From a checkpoint of a small transformer trained on Wikipedia.
Training: a variant of SOAP for these matrices, 232M tokens, 3533 steps.
Each number is 50 + 10 x the weight over the matrix's rms, rounded and kept within 0 to 99. Layers, rows and columns count from 0.

# layer 10 MLP up, 512x128, rms 0.254, rows 214-235, columns 64-127
58 63 42 48 57 46 40 41 58 45 50 37 66 38 52 34 54 48 41 71 48 56 40 39 69 52 50 56 63 46 53 68 40 42 24 54 54 62 44 54 67 52 52 50 53 42 42 56 50 31 50 58 28 37 60 59 51 54 31 30 32 41 53 51
46 63 44 45 26 46 36 54 56 56 51 48 56 36 45 43 52 30 61 52 37 48 47 53 36 39 48 43 65 66 59 34 67 61 55 53 64 61 61 46 53 34 46 56 39 49 58 51 41 86 47 40 45 58 61 44 45 50 48 43 23 63 72 30
44 47 50 41 50 70 49 58 42 40 40 35 43 53 51 55 45 44 76 61 62 51 45 41 49 51 51 38 61 60 60 30 65 47 42 45 56 53 50 55 65 54 58 57 53 60 78 43 56 46 50 44 64 72 27 41 41 33 65 50 65 36 31 57
58 49 52 39 54 57 55 51 42 56 58 46 43 46 37 55 69 28 52 63 54 47 57 58 37 49 51 41 49 57 46 41 41 62 51 65 31 46 63 51 62 37 55 37 48 46 50 62 48 48 60 43 47 60 67 43 48 33 56 43 47 45 60 49
47 37 44 43 39 46 56 64 36 31 49 51 61 56 44 54 48 52 63 42 58 66 36 46 51 70 34 59 59 39 58 52 45 50 49 46 62 43 33 39 40 51 43 56 54 42 54 50 38 39 56 63 62 60 40 64 67 46 29 40 41 47 56 57
62 42 71 65 45 62 47 54 44 47 51 54 43 26 46 46 53 46 76 62 61 38 44 52 49 32 40 40 59 50 39 53 37 39 60 62 46 64 42 42 51 50 50 30 36 62 51 44 58 45 45 49 65 46 51 44 42 36 49 66 37 39 49 44
41 42 44 54 30 48 55 54 41 33 46 49 52 62 57 51 48 65 59 62 31 47 40 51 51 53 35 60 57 39 46 35 62 40 57 52 45 55 37 55 47 67 44 59 44 64 23 41 46 39 68 59 46 54 38 38 41 51 69 73 34 61 46 58
61 19 33 48 45 49 38 43 55 51 49 36 35 37 60 34 31 61 34 45 45 32 37 36 42 55 51 66 33 51 50 34 39 71 52 50 56 52 34 49 50 60 62 57 46 64 45 29 50 36 45 37 36 68 68 39 51 55 62 64 67 48 43 46
55 56 49 62 47 71 46 48 39 33 59 42 46 52 49 29 54 37 51 36 44 63 51 55 54 51 52 53 39 56 47 52 55 57 36 41 56 43 57 49 51 49 53 46 34 54 47 52 61 42 57 40 68 30 57 50 41 54 55 46 37 64 39 49
50 62 25 39 55 53 54 69 44 61 48 54 46 43 54 41 38 46 51 30 50 53 60 55 31 41 51 63 38 48 50 66 42 58 66 53 58 50 47 53 52 58 43 47 37 59 74 74 44 49 45 41 44 42 68 49 47 50 67 46 61 45 63 59
37 63 41 44 55 56 31 53 52 52 56 47 37 48 61 56 62 60 54 53 52 45 42 48 38 45 47 53 53 41 51 41 48 52 55 49 36 33 55 59 38 38 32 58 75 60 59 40 56 45 67 42 54 33 56 47 60 49 51 70 55 46 54 50
62 53 47 64 39 46 34 47 45 46 47 55 48 63 55 48 47 59 67 49 55 36 50 43 45 62 53 41 58 64 39 77 56 44 54 40 51 35 43 60 50 54 59 58 60 61 49 47 48 58 27 49 40 49 31 58 55 42 47 47 69 52 58 54
48 47 43 49 35 32 56 56 57 54 59 47 45 44 41 45 56 51 53 46 61 56 51 61 42 40 32 56 41 64 48 53 45 42 64 43 54 45 58 71 51 48 55 62 52 58 59 50 61 49 49 54 62 55 55 67 54 65 57 33 46 43 69 37
51 36 33 63 28 48 64 51 51 55 53 54 51 60 47 37 44 54 57 49 49 57 41 34 60 35 48 52 45 52 43 50 42 48 37 54 55 59 40 41 49 53 59 30 50 38 43 67 55 47 52 44 43 65 65 43 49 48 39 53 60 40 50 55
58 55 42 43 44 54 35 56 47 68 47 37 49 55 57 47 61 51 47 60 63 30 41 63 47 56 45 49 20 58 32 31 43 49 37 38 39 28 61 46 58 50 43 59 53 56 50 60 50 49 49 54 46 61 52 43 56 42 67 52 53 54 38 51
68 51 55 75 24 62 58 64 42 40 41 65 50 73 56 66 54 58 46 33 41 56 46 47 35 58 51 60 39 39 49 57 34 44 52 56 41 47 32 45 41 67 37 61 50 58 40 53 53 50 53 45 50 53 51 56 40 34 43 38 60 44 52 65
35 62 25 38 62 62 49 41 45 48 53 58 51 32 55 58 39 61 52 40 58 52 37 57 48 48 49 56 61 40 49 51 82 38 51 49 41 60 58 49 52 44 52 44 71 40 64 35 62 51 44 47 51 59 56 44 52 44 41 52 36 33 52 59
38 46 42 55 47 57 62 64 61 56 59 39 51 63 37 45 72 41 58 42 24 44 40 49 52 65 54 36 56 54 35 54 43 48 48 42 39 33 54 59 63 63 50 50 54 56 46 61 48 47 41 43 49 41 47 46 52 40 57 69 63 51 39 52
57 46 38 49 40 49 50 60 53 52 70 26 60 26 64 56 44 40 68 40 41 53 38 46 60 52 52 40 48 59 50 29 73 54 55 57 56 41 54 73 58 51 57 42 46 63 41 59 58 38 42 54 48 47 36 53 48 50 61 50 53 60 62 54
54 48 62 52 40 48 35 53 41 41 50 37 46 27 51 70 60 62 43 52 45 46 32 51 44 59 47 54 48 51 58 77 37 41 47 33 42 64 39 42 51 66 43 53 53 43 54 44 29 45 53 39 44 50 52 47 47 60 58 55 76 49 27 41
61 49 57 55 66 49 49 34 41 51 51 32 40 62 59 48 74 42 51 48 44 43 35 52 53 58 30 53 53 43 39 50 59 52 53 55 55 57 40 57 59 47 71 47 51 59 73 60 43 56 54 53 60 50 55 45 37 64 51 46 58 36 51 50
41 44 43 54 34 40 60 60 59 46 57 50 46 57 33 65 40 53 58 53 56 65 49 51 50 44 55 42 54 69 53 44 53 39 55 56 42 54 61 66 63 55 53 50 36 57 54 48 70 36 40 40 60 45 58 56 54 50 33 53 42 39 61 63